Weights of a small GPT-style language model, trained from scratch on English Wikipedia: no biases in attention or MLP, 419M tokens.
Each number is 128 + 24 x the weight over its row's rms, rounded and kept within 0 to 255. Layers, rows and columns count from 0. Numbers have three digits each. The size before them is the row's rms in percent of the matrix's.

# layer 5 MLP down, 448x1792, rms 0.0338, rows 184-308, columns 448-559
100:166103145099137160143113167100113108139147127121099173122113109155189094132124104132130107151083142115126133156182154142127138155143145169118157123149132171146143103121124097120109179166180130116137152121137144157093119118143129156145146122200122125116127150181123151103083105166166120162137160128088116153159145115101111143122084121123
099:131149074113122110135147127156164139130125079129135102126149124078131148127186122121083134081148144139126176120091099145123154112113163136083135111164099157131159111086095118153122134114135124120153102119131147132160156120129145127168132100076114122157162104146142174173133142187076155176106141132132142129137154099137178120091121117120
101:137111090167080099124146120126080119164103128081148164134126094116100137111104122151144158124128135145130112112093165095102141109099145141120127090115123121135103094106122148103157094077138164153104135124102100102128151178128131167109120136120102181129122131143186128137094099122155145193116150105147152135175157096093128145125093128184
105:114135131141136144174150146136093108107101128110152112111091140121080104152139114122141134117116090141166144102138111095129100108142101116129122107165120116126088155105083083176112109154156148132105125121121121079148105116131124125115107130143174129123135125167089109116133104134130164150161140143097139134091146166119157160155112140135
100:122135128055122164161163116154144137191137131076108137163099127131121136126096134131117123122125122146110128118097129148130133130141099107174101122111113095149111103138101128114121158160127142140123123095111095118149163116122088125137159150073157149149090127148118123123152146104124084123143126118069129113171107123143117157138094124112
101:106123141132161123103159136089099101095087142117138112190131158111162154184138140153096121118146160128151118068119137149131118119174117118099120130103145085095091128113162139119153138114105086155088125074088142144179143116136108130123109146123168116133158105110106129162097149148144155107101093093095154153109048155120100135170128112140
099:153068124131153082151118149136211102087131102136138129129117118113142162110132111143158120137123129102141166141102140152160142141126117136119170154144140050130107154114117162160115130124111113105104100098118166142111116138144170135137107124163118112140106099131093139120136122144068149110168124111068134092164180139121128139151144106169
098:136136122148161154067108102119157129134119126185155162121105151127105100155099112174173131060144122096136125160064116118125085051126135115132174153143134136152141134098115152141115120070122140125103070142109131110126138129080129142056108152144125131138130150148119131115151131115128135093087136139140166107154182112126150089111124135139
099:162095150138133150135114107108131103168116108169125151143163090105155137124127116101134103124133126099102161159096096162145146129126147160082123133076134102111145169118105148173153118161141102136105145174114140133105140123130099108148107137128171164112147126163142132151135112108140147121105127157131123130101134123123163129174101130130
099:130125142175116151138133153102154178079155129118147068097118127090153105135147077114163088142129142150119137153121153119140141147166151134154117143118126107116115128101137097135096072183116116101144148082124145169136126133115150119149129096170141147095135107153078107160138137091084112134130183078117094131161113142142193123115131078143
097:161123162188139124194093128149148136101120122102169124189135128097136128103104158145154140133112116185088111106053093100068156148063126149117118136159133120113137172080093143127134150155089181134170119124195124133147133154131139131107086104092122126132101085183163160110097143092107148141098125106147104153090092129158124152094140107087
100:121092129193156127143182122127148114157117085154119116084166122135091111127132084136062124144130130134121117110119132112117117113110105127142141132101072110159150134157096132099111151113097176133121120156117165132139106148138133116158138157118099153113116133110147145117106144105113111086136150171150139127163141145151135139140131132128
094:126131104144097147143152166168109110148121108164120152151138122082123141170143106117104112203138127127125152152186096122117144152142143093124154141108116110155132105117113090153090095117115120182111145137122187147077123133137143101086192101105164139112140121154123103148157120126127104136120153179138108112115136143143159137116113155109
103:100150134161119110106115127130143159130140118098099110132105120139141087113099097134120098121127165094104142182135116117082131118121070105109140110103120102127159091114128081151121140136111125113126092125122081130157118139130128140123125128117128097087130126138112124099128140173089162144145161134130129139104133097145129110167123149093
095:123117153143157147115145124127130101119135130151110096151125130141088129142135142142132130134165129112108167171130111146136114108104108129130126129162181168110120099103175167136154146128163141116149163145155131120187146121143183130098124137135119113120137137140131169120118129150117113144142150164097130116140135145168117109132120114179
100:131116144109117118149124145158129133135161088132100089089109112101100119178137100131128103138134114126166108169172134149134156119131144139168134147143150117097150132106114092163168130166146107144128106075125096141144140127152135123170105146102120175158121107171135110176099131142162163120111154097140110115121121121124091120132113169121
096:128134183121135164102150152136144154149134142155194134158138159124102126129162135100169104084109075154104113141153117150171138125135138133101140134128122145130123117128114145132116138127149097124121127122170137114161080117124125164088081087154093125112143141166115141112132137111150121138156117132113142169119141182183136108157135112123
099:134102125178143165145085151168121113129142138137109154132153143103127133113166177141077128168125096144131153136128134085140140132113122136161156139140119135112114121115106103107128146165111129135151125133152156150178130152138147143163090122112103117142116106128157158139133139162173126140137142103150133121113132114132074151173103142108
098:102125096073166086090128161092151121075095119135137088182132143155174130135137110133132159095145175156123095108133117158108101132120139145124126139168139134122102118111113160148138133119148106134114115144179109152133161118156110114147151133146134105166131118124107140176134158112087158159157112124092122118115074124138126097136135165099
099:154141168129148140102146115132149154114123192136122200166149152160118136155154136110132128121136149135149122147099129153097079105110124128147126120174133114111134151092147152180112159102129137099129101207122139110153115152138081126123130113107163141127125155124153101176124131097130179108093166112127130128113146118147138165153142133137
097:144125155159125163142140125116121106091143155154132139144168135139159052150175117148112148141136120105132108130114145120138138089131122163139148132117134133130132132104152120120124160143124127112133097068144137145162163118120101130158123142127113158143110098097130111114123142139100124138124107118143123157165110154151104147173125136132
103:087120111153093102091109137118126152094133151163103103134132126149164087107154094153108130103134128089129128115107096156157122171111132087148153137081084146110157074131125161129127125082134164095145120116124125158159108159136126133120141094123148157140103156130119137138136118069109104143131135094138143163154131129106133120147091134144
093:155122125102159154134133147113123169113144143128137130139135150114143126128153123170063136160132103149090158075157110116144121152143156116171116143161083102162145136145136157138140148140114135115095144127134152124118159191107127145110142107157100157091091119129101127115123182136150123141126129131135140133122143143154115140116146146157
097:117159105125160169130119155101135123133116109074111124204132125135156098143094125090092125116117138150122131124143112097100122119139134108134117135112120095153109128115128157127113158112131132139120106111146111121109131119124168151144119137179136124109119118110119114147136113152115164115140156144095146120136102092096126103122139094149
098:167176160102147143098150134184166125123122111114119068125169139103145144122134097126120142176121150106130134091124095154114108126144098158141115150128166151102095127103116128131134121108149155111129165155129098139144102142149141119130145113084127116146099097092153134129142150153130124106170133139154130123128087138129120103160153082072
094:147114122198109068107105112128111091129073085150136152121110135093135133114115096114089163125150136123131121163143110080160163099180156115139150120129158163144129153117164126136099110086117113121138144118148108156123149092149130132161127144105143132136114088113130127156150159138125095139107150116084153150123098140143125113143139142102
097:095101099126123134144158093108091114128144146156154107128127173119128126198147090143091147125133104120128130121159110105139137117109136101138162133136099124094141137116138091086153135103105117138129106157126204169152163134147182129138093074140113128122092110071131143151125125112126129144159146138100182154150107104136094120138132142146
101:109169104141146112127085053106202091113115133161104136122156139101126155101094149079126124147160153175106135091131105150094115141098121129119093112103116113140131108091114150134157133133098142139094115207128188106168138069114164142148140114071162150165118121140148130160113137128073099114106132113173146136089145125130097153134117144112
102:153133132102136112058145107154130102129131137122080091138140153183156117118112109115173119084110113145121112142131135118159120107134108097119105129117149130105138124146149126167106089097128084145143135117148120126136134145167137138154134149093107133114124138121094118123140127189168140112154145142090132120104121092129119136161159111104
098:130131131122121109142036155123105148090138121113106110135144152140119170109111144123167148114141087173128137153109147110092133129132089126128160151147121157111129135086117097150126131129138117155121154089125108120127120134130124105097094110111113109150139104145101116085170111138115146120197136151123149144145177178095111117133127144110
099:114117149114144109099171150122119093144147088116108121131143183142130101097100128121108117166155110160132140164147084129130124141140091098118114130105126138148112128111128145160149103193091142121169118075184129100124137108162135154092137115148131112121140108132145129123174162071121134123122106138170125149098126173161167101129171094143
097:142076112101092147186162112143127133118146155152096131141131120138137116106113106141116156147130119138108154154135156144164140113137128113093150143137117142134129154152184108084149138160119113121137143128135094139111133075142151125122160158171133107141154102124108127110103121131118105096117130141162136131136105125118140112123151133080
098:125087138184105126142123128123107117144144180099126156150126120118142128128128121113147132133130123162110132148167150099097066158105084139115161141163129144130083110131122149131127127184116094105121152115102161119115139109134151120114130133177124133136138144101149119120114103156090141125186112136143137124139162107109141154108107129144
100:124161106130130120088110116117118140159125125076178163119127129146125139112138121119106171140144142142137131111147094122129116084119113134133126116133141152146136150144113128147092150154108123128123164111121121134124093109152144135132127131096088132123145115120096151117117142124095138161165124133126127107165157139117149137088115138177
098:159139172112167134130059138148136166099154141173129136143121114104131102112107120161128131147127129133118114148095135149106091124097122104135176132101129136131119132123172173121152103126094108055154121128134121146087120136158119125130130127126125091159113156120151122126107147112151121097097103134129141166119105120122102142100155140142
098:109128084122111123104136107176117120089113117203165108159110133114094166165168135138138112159116140133166165133215154153135091107110135119107132126136110152147155129156134095131145110127172106124137123139115110142153097092144094128150160094124127135131130155143111130167105169140195133138106138078140123130150102160129097094100125099094
104:147119128146129135104126133053132148107162122078125147150105146140129100130129160128160117116138115055150115152097095115105094145102133110133115117079164111078128112167131132132114092139127105175111113162135160129079151143098139135124092105134134139165132108137121114090144084086078161110098116099137095141108155118135166119109116108162
102:111132130138115148150132115148165122136144140143133151144092133126110125111161138140136171138099134153173145139094098123100180142105116123128125108125142120180158154168115112123157108145110128101196164099146123095129108125136156121155094131131113085152108134121135160133115139136140104136138163077105150133114106128124129129115148117072
097:108119143117122092079080144095148097110119083085080121141101103128110137132163094154102118148157144076156143069135143098089187147106091132099100145096114098105111148126123091139142139120117108140126077139131115136115138154158117115182131106095156107106069162064126106136144133061072124137122135122110097082148155132125144140090124114053
101:125140167119137107123131128126100128167142146114145149167128146134099124127132139123151138137092147081131103113135122129120159125144144105139139126096149123172168091104100114077135163126137137150172134126122178103131126116145102080139168143086140112125094156112146140120084138149119131099103149079113129110147116143133113132120149153142
106:120117129132165113159175099159122177123105131107168135132133139131129183114093107155178159122101136136163114132126112131139122141127126141082142136146130107141124162121147156099119116151124145147084115135131097121128135137136137126135136171164149145121168142127119115156117116144162115094129116152155180147103135110106116146101138127151
103:128149134106111137146086124119106125106115087148138139159133138158153139137096155138066113136147128156085102129089088134143117129122118164118111146144161143125114121126129117106108140130134185112123131163113134165141156163132190090145126129150154137121128126106175150113140123117117139112102107167132164151127089141137101147172132142156
104:132132091134096163119119121077095109151157106119115164150093097112100115141131087162130098108140155148089137121129147119148143162120103131112126136128091167123129159108107084117107102137110135173120141145134113115151129104119140131115116113091114141140107100094090131137141138180137118131143174158141139093116094157120135155162089134119
102:159122131153128117118110152095120157159152128105144126142133155135130127145141145119100144106132149111116150144092108127142087124146126102125163129099099101135171130140181130157164124140131144108131146110150105116107101126181129130154132119104120095154183158126146115118145139124171111169161157123173110156143146163172136135127156142153
100:184114105106116157139143101084171111158136086112118116161109133120116170110163100117150154162126112150133110184124153187118180136124145119149120105115118171113131161110148160124118126161132116102157106128145106141132123143129116125122127153158120106122189123092160162143137111125143108137102136115110097114143149160146112128136105141148
103:146162114138141085129104134130109106153128102098139121128118145072147135084064087133110140124147140151119101109151129108148098100120143130132142116122130096148133161142142146127151142065079133100098140138094108124142139069109173130125122124128141120154143095094101134088189137117139089101112130092151146124144129096105119131126128170122
112:115143140132134133102115116104148173142141127098134078131082114137150128118111158103147143081134127094087099131104150145108099112154153143135150113137145126141094120175095137097121132072118127090110091136110141111138163143141086118147088104129113151115072104134154110114125120148104129139090134135120081123162116102116153108105130131147
102:111146139145128118173138116150086176161112112134129117140117150126098083123152069107128113130137118117120127126125135130122118095097141121083169121110119091115103107083146101135135147095096130132112102082145114139135125119128099143117122121140057148116178165117126143152098101113087165131140147100114179140134147135152121155139127082109
102:118153140133128098131178101114158150124129103077120109080128111113155162150125171118164136138151106090110109145153165110086084158139080125150144134133119147121153137129126111130117109125127116133162097079137087141110146154120121124105142121094157153103138135101142115076135102106144122098181126136148117115114129112102138123161134155103
096:127138114079119160115111122109122202172146100110136184112121125150135118163101154122122120140114159134100137167123130082118118146146093109137136111163119049124174114094117176136144181138122131108153087131112151158116144125121202134108176134162117128188111117110149131152152106110113103154109095156167090129099189108097122096147113148162
100:138123133136123133109136154151100129160131171087149117181132145107117155145137174127126158087119104135139125107143130175140167154112109162105151120163140176124109114128134104121125126127106138144127157187143140100158108112143126133151146117098142146098200117057154119147090169132132112157131109141164140133100129160141148124163131126153
101:113161122081127146133131137127091128096101115138085087128139163111167140136124147169135120117108114139114103108090116138113095172109152109152148127142103154108119132129104149116137158181123117108120105166156116156123123151117107134141108145102138139134145142151146152124155159104147185108086102124122135080132147141159108118164139127143
097:107156144128133124114088127162147120185125141111164083094140089106131199128122113096084108109127138126131125118180109098159100152139131132115154116108151124150089121093114135088078140106132159105130119138126091172083153119128152133073134169162104150138091106095145125126161123167143085099121122142128106154165151135139155140104101133158
101:103105155179145116121174106119121147131138147146159133065124136179123117129112133142182114159175103133140146164065150142130133151124118137123124154126093123100115141115164138111138125138131081093080138166131110115162140107133133139117120151166144097136177128099098136127112171121106132118129116090158129165117168081115089117141148137146
093:139153129112143117162125130161184071152146116178105125180172093146155145119128102102100117101127138158170117149168113162154132132144173142153131131098090166089114131100138140137174092153149121143134162058125149115112120163139165112103103158124132133119133131119173127155124105182128104111137168108162159123150097123130134146158142139143
102:116134168140101097167120129159107156168157131099114149131165150126101157113129118164144130090157102098149070141112110075135103124160125128110118107089108123143145122145157161126102101086100110096122138128112117127123161148107093114106180122150155131130122113157113151153093089089142149068167117137144082119145144139105115123150121128152
094:122141126190162084100106132139138134128142175120157121164168109164134067185152142109176155105130161137140140097124126144124123087139138116135152105149161170160151082147149087112144148134115102126138191188105139118128113178131118143118120109090117130069126126118131114121144114151140127185125107135115112124157148177124160130132114134159
102:156139097141127135138089129176162133116110181069140140114153166086127136132081146155134144132133118116129115091097160121109086127174124121089132175139125136104081144136132129127166158117116147111130150139100133152170100099130193089122158127106125146128111151146099111077131126134187128135116128150172140138116129143076107144109125148134
101:125143084136113185181199127149115124159122130075154054110112086083131162141152076132101144101118101130138142107157098130146150105110127106132150121119176166164123159134131097107136177127149152098153111138132140126142125150156125141125136118134086140092110140182182100122144104113169128124105125131119093096144142129147120144111100160107
098:091148124097137125114126118112103181115134130123108138110139062143104106147164135138162110145118147146148110129178162148179139137083104148169031138143067179090142125090118139150148091170116137149146115168120119120160150132125109110116112165084132121101135172125092096126115118124136147114093115118144139137143115105133114137151127119144
095:111094113128140142130124111144131137106148089134127097147115107135112121165124130086159149087125107134190125112114123121129086130144140127149105100180128116204135135130106098101063145133130135152106087099112178102097173100084180148126130087055121130114128137146111121126135103114116164116112085162082091122132124153120126134093108110144
103:104117156139169142167146097122130122103101150159123171120174153129147129125136128175118138105114080087146149130185101126141125134168153115168149144135119121143108185155162104157151140101129149118092171110087124108124102137110116122158128159119180167126150080148070142121146131105140140127120176151163153135171087109128140116133134118124
097:133124114118131114117108142108148115148114168122126165109104115140142096134107120162107108105123150152114105107121099132133131156150098147153170118073156116104148140129136158117157142160110118092191120117132124133112092150137155128118134117085149134123175119117101154143138139153086124152136132133098148127151127143113107142134149112155
097:124125138134153167117129129108145118070133153109120128140132102128086101160138097171105138145137132179131121132115100145134163110128131133126132131125165156105136110132157120150138153054116110122135138168099132152170133116141079143118090136104105122145155091122138102165121148156140139151130154123122095098121086112112103104131122122146
094:134147138131163102103136088116124164164153119087148146084100139132199133132127135148155141111135156125145115095109112149128097151126120105109133117128161126134146125126140106101113154159174100121156192144131090143137109123148155136129118118077163117131138137134150132081151148087140152126138111148150138110128100146112114102111133149121
103:145121151149138159137081093085117134141150138164149142151091136136130104134115221131077089108126167100121146115098170123153130131124144127089121164170156134125112179105136146133034072121146145141146162135138154139144113123177100135188176129150105107128118121108145152132140165132137130158113143153168143143145169167161144137121148132150
096:157101131161083104128113117127201169116103107118110145131126152133126109116135161119119141105148130163123124125117145142124152150145125099161157155157153138103099121146167156169069146149116139146129094160137113138117092117135139117114125187120140126167147135118128133093122132155100102137135089138130141116144140150135099141175134127121
095:097137145124110125141134101134090132153156149098074126138116164144095145122146110150138108165117112124140135120147146096118132105155161138110127160123106113136140131153114134141103103123121112116134104106143139133144128137160148126130112185133144109182071127155141130094108123101153091136167179117084130129145139118162123118081135118120
105:127147133167123108149160119052118171166107188100166132137088133083109112128181169140210167078134152110097124171166166128141113105113123121087106110172108158108111173121159071122096104125133120181135120151101090093109123154130104134113109110127142130139141116144132124092134131121117135105150164149138090095143136178102135089124107145131
103:127133124137133107125145163146129094107142117168133138129151169140109116157143140172121141148132138150126148153105199171179167148112134153084129152120117116134102173155155145153115139134139157127133162148143141148117110121152115149117160131142111119130167186133154188165145147133127123123138133163130141156110115135167132121143116110150
097:182120118123132098152134119086097114143129117109190135118100115133161124161139180160175151103117144138095139107124141125173123106147160133112161105141122101111139146159098118103125155158125094104138162105125127123127087090141206145144073144090085110135077098150133105139162120158143159104110134168136141116104100134116078111183097117119
098:102101114128134174109146123092119124104110113172138147143117160110121168143120128139118144071151127166092104113151127098153130101095149116134132120162108109135155123128082113175153103129149145107096100148115123113073129123160082145121094151110138120134114107146135128131125149101096130128138129132152126110099126133148141187125133114121
102:152172147142135100105148160111147112113150120137112124127145092132120136162148125124166073095118111156122141153170148083134107150152142135156045137147165174123144112113101127152136083130137133140099125127134129135144159143122111119133128137126094129167103172104162164166107147122173133120163139121128130136149102142119161127155113141106
098:180070127148140128095117136103118130121120162126108130120102119142110109159149170073135164140115116154131121149110066106149148108172105099127164142151091156164100118109136086121125144177159124099127124098134075147134099171143126126154123149216105133131119125128145110104136128151121133151087110092136140114127142108164131170101154117140
103:144118114114146144113168143142101180109141109102160133117140115100113090154103186117134151097139128111137142115151138150131163108123095122103133118153126174150142143160125118115141144132146141106163135144137139132168129127118128139113141096112120097133097124165163113126129109152149096111152127150115164136131136086167109149119154135156
098:129148116140107117087092134111132165132137110102171136091111157099110108145116131110150180129146178109104112159111103114130108155137127122112139110067163166153162116128148094118159095101100123130125125114134124141094128100142126125161177131099146176137119113095111118123121130095135121127078109126120085126137142133091146134163102111177
096:125156118112140123149091094111104131100094133087110115088132138087089125123118185153131160077133104102125125100160122124096116137161102158125082120152150152155160109128136117082103138146142145134150132153138131107116107136115134095124086149132126157098145103151129101160120154126122133179141135107150126122081147123140108150135131160150
097:155129153097133124075111136159144125128125141121131117095107102132157120149106123125101077159109116166076129135099127177132121099135133155145128097129149108126085124076148125164091153103166121127115155133137096133127129115126090136107101136079102129145118120120159107147121090155129155152125149115171179125125152086129110102170112118140
096:122132078152094155136086147092122125145092085151093107089105141111148108109173125069096142104097171128083141090138119186120045113147099143126094105123151132131129162135144155137151132141091152126105156133122123130166128129121094112133153114113135120152121154139100135124118137118129137158124103099133157118129120096112137117136124095086
096:124108143187108115116118133084128126094108183071096169062086123106084114119118124153173139126148139091111160133089168121109159151134107138149104151138096097144112154132125109128133166155118141152139117179145119154133122133109098141111130144135131141154104111115102126187121158107136116104153137138154134101112131104138150115100111137128
100:126138110118102123140123129132091093092118131146115116147097126091114123122068122126103161101129150156108125165110128083126120113124130148158127098112131108119128134130081168149135122177114094094136115097104118130118137090143140148133136098151124106175139120119121137100148135167150079107147147152100133138104132112122147157124120130077
100:120114147138186154127136147135149117122145153215178178140051117177163117140158114095096153144109124148099160131122097118127173168101138106174137125131172136132127141117140113126132154078145117122156092168141110118146092172128087097102139154092123128102149111115149128062162159095120141118084117155134094105126092083134110147131138135110
097:121136064105121147145173119141189145132143146147126172140130127083104120092151077145124075143138138105146111200155143105115092136120112105124151108122090103110111147080135148140119120120134133177152105123109100130158129096113137117148153139079126139102123143130121111131173145118136134112105106155099112094097105129093148119087134133151
098:122111115160112101109135154118085093150117115102092118085097137088152121139086166135122137178136178101115101120112158129104125110131140106088150111108141058104136135118149137127135117106126130167171098078116097133116130130133126092120142094130110085144145148123149116090131145142120105107114121137139119106157105147105077106134122140102
106:118144132158122118133119138121146108128152122096163100121142100079102118099120102129137141148104164109110116140169159160149116154100110163119095114158134110121109135150122079144178131165114154137130133115138107154135111070139081129150173114147144126129150101101138110153151084185118111138163144101108148137152108157111122159096108106123
091:124154131131135105175159119172201188138164163143153085138129114111129145094121104133177113121114131111149136071134128120130139154143130138088212140129133107133138129159167144062119125104133130112109153101108128158132098143120095117090100147116127147114120143110153113108125131137145123126150156157139125158138120120140150100102155133125
105:179125154117115146154119146126117142141143119109145165136154146166145143086130187076111148124112127108158115088116131099128119110135172110101111129175113128161135114168139172149120114127110109155109114111145101113141095174111105116118104163117144118123081143117130124070153120122115127087152152145107152147142130164133145112150131147111
098:082136116120167125083130139115128155130108108101149067149149145110137147101135130120147153133115164118137144111119114150136133136114130139134119141099139135127121106159171119111160119126123167061127132109149130120108138130139154143162133121127087115116125151130131126117124143154129168151132115077138111110079124107140104142095142165104
098:181120119116128138146174113113152101156125082128163103102127123161114110145102131153103120133130058099119144102138149145158131144097113187108066123106123134168118141126115141145120117120144131136136132131098110129117092166151123149135136147114160117103109111151073098123165083147132056157158127141094125124171137091099167112131130109145
096:157119095089105125140105152124138089126112131116100150130091109131129068166130110126138096164134096132132161133123151104128119134082164127116101122104110162097081138102104115090152146158124109141122097105097066122107144098093106099121131166166154119079110152126152125097132127135088125146116145085115128129143150122097112145196125120093
097:133130163197150154133166104137152098108125129147159141176134136153138116131137136131133136121103112116163147103140154126140119116125146128081117110159148141130158141121140104104117131154133164155127081159099174105168137157156152124157173122150119167099085172135131090184117157141114144110131151162143172138110102142137125156120125078146
105:118156111159148128146083166129110130133101119132082128109156144140110154138139121126203093158120107149131137125096106124126167167080121133141150165098122137114151130143131139150182161105117143081107134116151124134115164155135119148115132117141109151153137111146094125131068124104097144090122144071149139151114126100142097109085132121148
098:149100160082099102079075151117188133113102150117108132138103130135133129107115107109125149134127122091140140118100109123117135129152146140119124117167137128145146149141120143127148194106127109080126188133123098121142144121156142148107084197184130128141074139107121130158097130157091111084092102097141152102162096150159123126153112109147
100:145122118108135096135114163152121124150096124179116140128145105114161110077103139138147149106088156152117152127155149154168121154108085118120123131109137091100143105139169160159155154118134125117107105100133164086136124140118120112132173137133134141116143135164073142123098136145107078134096076113153135109116147118125119074114115131117
099:127117114130154114088160142081144130109128106087159127123118115104101127133148138102152090104100111137119126073127117127146120096139122148110090099135140165176103190160116108116113146120123124140119131138119134093174092141112129125144106148172134111104102158125107085103111131121139152117130121133129138075148124155137148120097134110122
101:073128148118139140088110180134122127121157147147124107067157114094143119111093086106167156135131095128139147111102127151150113190097119095166130135110110142120186170159134094088135152145128138140097122136137146116123139159122157159174146122161133099060141189166142110148155117134157157149117140137106150140092141099138173134076155119113
091:098122127099140180172083096126136064112131143156107131156132134118104126127129087146110087121111145129074116123101130157149166163121144131126149115081139153092163095126104106109138120081141135108137100121133099122127103171100108081118152120184137129156187116137108168107098128106148128128048155119142121124127184119110095124139113153153
101:098121162108106128144142158125143104153188161171124147159097112147080144086121111140143119139131121118129144081063121113130183164101131173159108144068117145138074171126092116127123160136124130111146143158146105136141149155126149120145156078132097161179130099170143096145157124084130110119147104116144108159136140141136156146102119097125
099:130175144120150105089131109140160126113128119119124119096138109118079162103152107108107134083124126108122144130113120105120131149093176122140134152124165115137117160155149198105153094097124139127116181099137117139121135119153118144149170116131123153138161157092114124126124130161151145149124146121141124128107143140111100117151179139125
100:096100174090129122131127151150145109123089141184143125120144137126162100129109132134138118098140109100154117126122136150158140119113139099117155123155111124124147114124131142122132115147132135106141095077122153188113114096127088138168115133115131130173143133131123125140132141113189155148165131084130143130159108099137143156113140109110
100:127135151127129143111136122127170123087148085121202132154108127143079147109098135125104123104149159131110109112151149099114166090104123117071179110163116059145167122135142118166112130119152159127124126162157185132128125113116128135148121127135142131144121146132134139107160112186143115143156153134126101130130153146160131130109114143132
103:139131146144114109106117103122127125152163187140145147180145142126139084125128097104179126137116135126133126139172119109113109130118125136122114134140150126136116122147118147109128169140141114116123144123125146142155152097125104141125144130102127143138101104117136118118080069163087140117143135079144103140150089143126083120125107087114
098:168104173098163124152153140098148119115143151113084127112150138166128144153123108114162146152122158114146097122094103102105130102135105135120130129100123129090141128182115161108123146150109116151107114142133168098117116085131135159138134115144156102136142173144145141169102161082170131088085130106101120102142108137128085113119111165125
095:126081117125114102097128121127124119163125139091169090126115112150097101146117126138122093142137143130106160155121114146144124113151142145142125102118129159122096134171133141124105117113144090161131135145124080135129107134156073138134101126103152123169097125118145116115131128084134140134113159112163091097116148114149119102148148097129
096:109094112105144188110148109154167130133106142168116098138131133109089120144132097136127119134134139123114122113149100137156133122122128148146136128125164132118138116142127145121146124156132097164158146134127110150152137115138148100146080108129130114099128129144097110144109140135145125112096134121150099142102148158136130140162148094128
100:129143117159096083157114151184111104145118121083123113126111123110146111149123122104123134120134123110137137121168106105105137115118163140110120119120135100123104110096113106133127139131119106112093127085118140148066082127123117121137109115120124168129092114122120094074166146137113122125117117111078144137129089081124128130102116159132
101:123099136171136167087101110095172142119166090126132120077174092148132092149127153118210124134121130067087138122099141134165110154102105145135126104110109157117168127151147121133122152105147097136111100114096177169148132116133129151124127155159145152055143149152127120134153107124152132169103102164110160155138171136139116155117124090112
097:197146149155116135174123110126115142096166143121113133119117145180149198142143146145148179139116151061141129127115133150174135176139143117110115163124144110133153137140150125054109138108145169114166166133139142149157097136138094138112123125119110117121140119140152104069130163187084091101126132120136146165094146156112124167153132139094
100:163136129113151117137150119182195139100115132137147164116091133103136158124107133138097161115092094125173137113116161114122097114126095089087131141134127104129118159158119135092165142185084145094176127165158154107138093101136167133139125127159119136143158127177164128173127146149107142117127134102144148147105127123148111118123138100105
098:131109148089149146127145128142092071070152085153094206110133110143157134129138148084121116139155150117137106131121116118145158142144134100130154145158123113084135080119119181129145155150120134144110126120104165106152133181168080142139154158062157096111124103115159126176115129098111130101090118101137109134124124161104134150107093130156
097:078118105178097168108133142153107136092114108195108157129135130127192138135107120126203156128141081116153150135120127151144083119104171128063116119140111128112190129120143152106140130153130121123160129110117140153117143149127115114173144121105121144138140131154103143159136114152158121128088121120117117122172143115124137130130139146128
106:135146120170113136095112123173103140140133126140110131115106118096082145149112149118161151089128089137101104082156138148132149084183140139138154121127103152118129100152111120118058162108125141092131133135110148133142163151094117119147130138118112112098146125128186105061124142117143146132147163125132105140166127106113108114144159121157
098:100131099156136163083146098084096054167131082191095124120130090128158130106139171144142105116089091128090148103093122119159156159140123131157104137120113133109147155106126193130082141122109106162106095113125092095101135121108099119163107120171135124121116098145128103142104109133123114147122146158107081151121153114137116127148159145146
100:142125128145123130133125137135086106202139051128118129129147102124141148118088128115154119151146114123104130143112090134161139168149145121134097117130135123146102134105158153162137154096136115109163130112105120111118118097154148112140120110125126115129096133137120144088173121123129114109103141101154112115111113138122115177110127144152
094:111114093220092110121134119162094110149131171093148143162081120139172111148105112150064138138083126115115152141189143126178116128174074113142082139138180128144128148119127118143140149105114129146110152141119150159135102096100096122133128124124129176153147168084151138171115132161136094152163114146128124172177103148083179145115114140095
101:082138140116114088147146134115131134130150129169121125124133143110157134109145093121164101135120126072188128139163101119112129105139174129098164108101118115124200113148121111176162125148133155148131149122148142159172109145171113116128126145096146165107113134143161148143124115097183103154157128102061142130187101144110128145108117156141
098:138128106151158139117143109128149089129172114174141160131147129161142105178136130130138165129104127124125139173121171120166135115130143089112132148151106156150100117092145146109099140141129111124119128110119167112156104134155134100153099132145102118178147132147142126156103148127111138130155166121115160140156167117113117164157159133116
089:146134098156135140095156124100109081120121092118126111107112123121064149069169147118152137100127121161130120085177159085109153123115158123120184110149105120125120097107137157112175132134106117128180142159146118144145110132089093121116139123117138116111108147114103089149151104097124135149100095084135135141124122123159137178113112101081
097:153118166167140145118156087132125097188145134129143123117109137126113122111102129109130116160168132174119142109161141166093128102125144098116124127126118191121103126126112126165108144152118100164150139111144177115143149094154138117139116109171137118076204125124107145160106107118095092086113173176090174152150145121166102141194142139139
100:156108130130129122134153129187080129137096179125105144145142141137131117125101085115163122114107089124120123112132110115134153108128145125152168135170130138119104130119121158132119146147105151169133071157142176150105129150122131109125111130166115145087145115099133113073112137094151144135144143072160124118106125143129140156145125131122
102:150132124111124124135162104149106158131109120143175179109135139144109061123095143108079129099155123145113128146108109155144129075146145127159112117066072122132109115137110096187102108102113105143118131141142129126143120112096079125156117099143095149151129123112115170141135130126127149127135139163124147110081145110134158089117123152128
106:132102121071137130095184102115133113151106122112078163140120134088154118117090122101103116151131121124123118119118157110136163161112146129132122104085156117109110144125128108131127120136115095135094106093105118115137088113122130125144140132022182171144123116165117121117120129143116075114167122078117091074089118117135094093126122135102
101:109127099061125135155155124110115143126147187140170103111128084101126150123106147152139121107135139142171118087140159136112136137104152118112158129131135157145109114130106140058122181104156140152110161133122089130139135145094121105180109110119120125099117116161132111111165091133137155142071111122134117100102073152117124118132085129147
103:138122152182115150156122115127119123140131206165140075110118139103116119112150088120126150118123145120097164173174102134137128126113146143176130123118188148152116139120131099144111119090160126136098151161115097113172123102112123119124082117131122154121140110116142114071099112133098150129146149189180151131174149117128119116109104117119
099:119139116119121137117143104111156161110169088119137045110132154144166128110125133136067122075118176089161130125147120144120121138094099122147138163134135103104119170132134157193115125109147144135129117126147114107108135120143124131168132161139152166151139092157147156160164162159110104169129158130111169143111114100146119164130125146037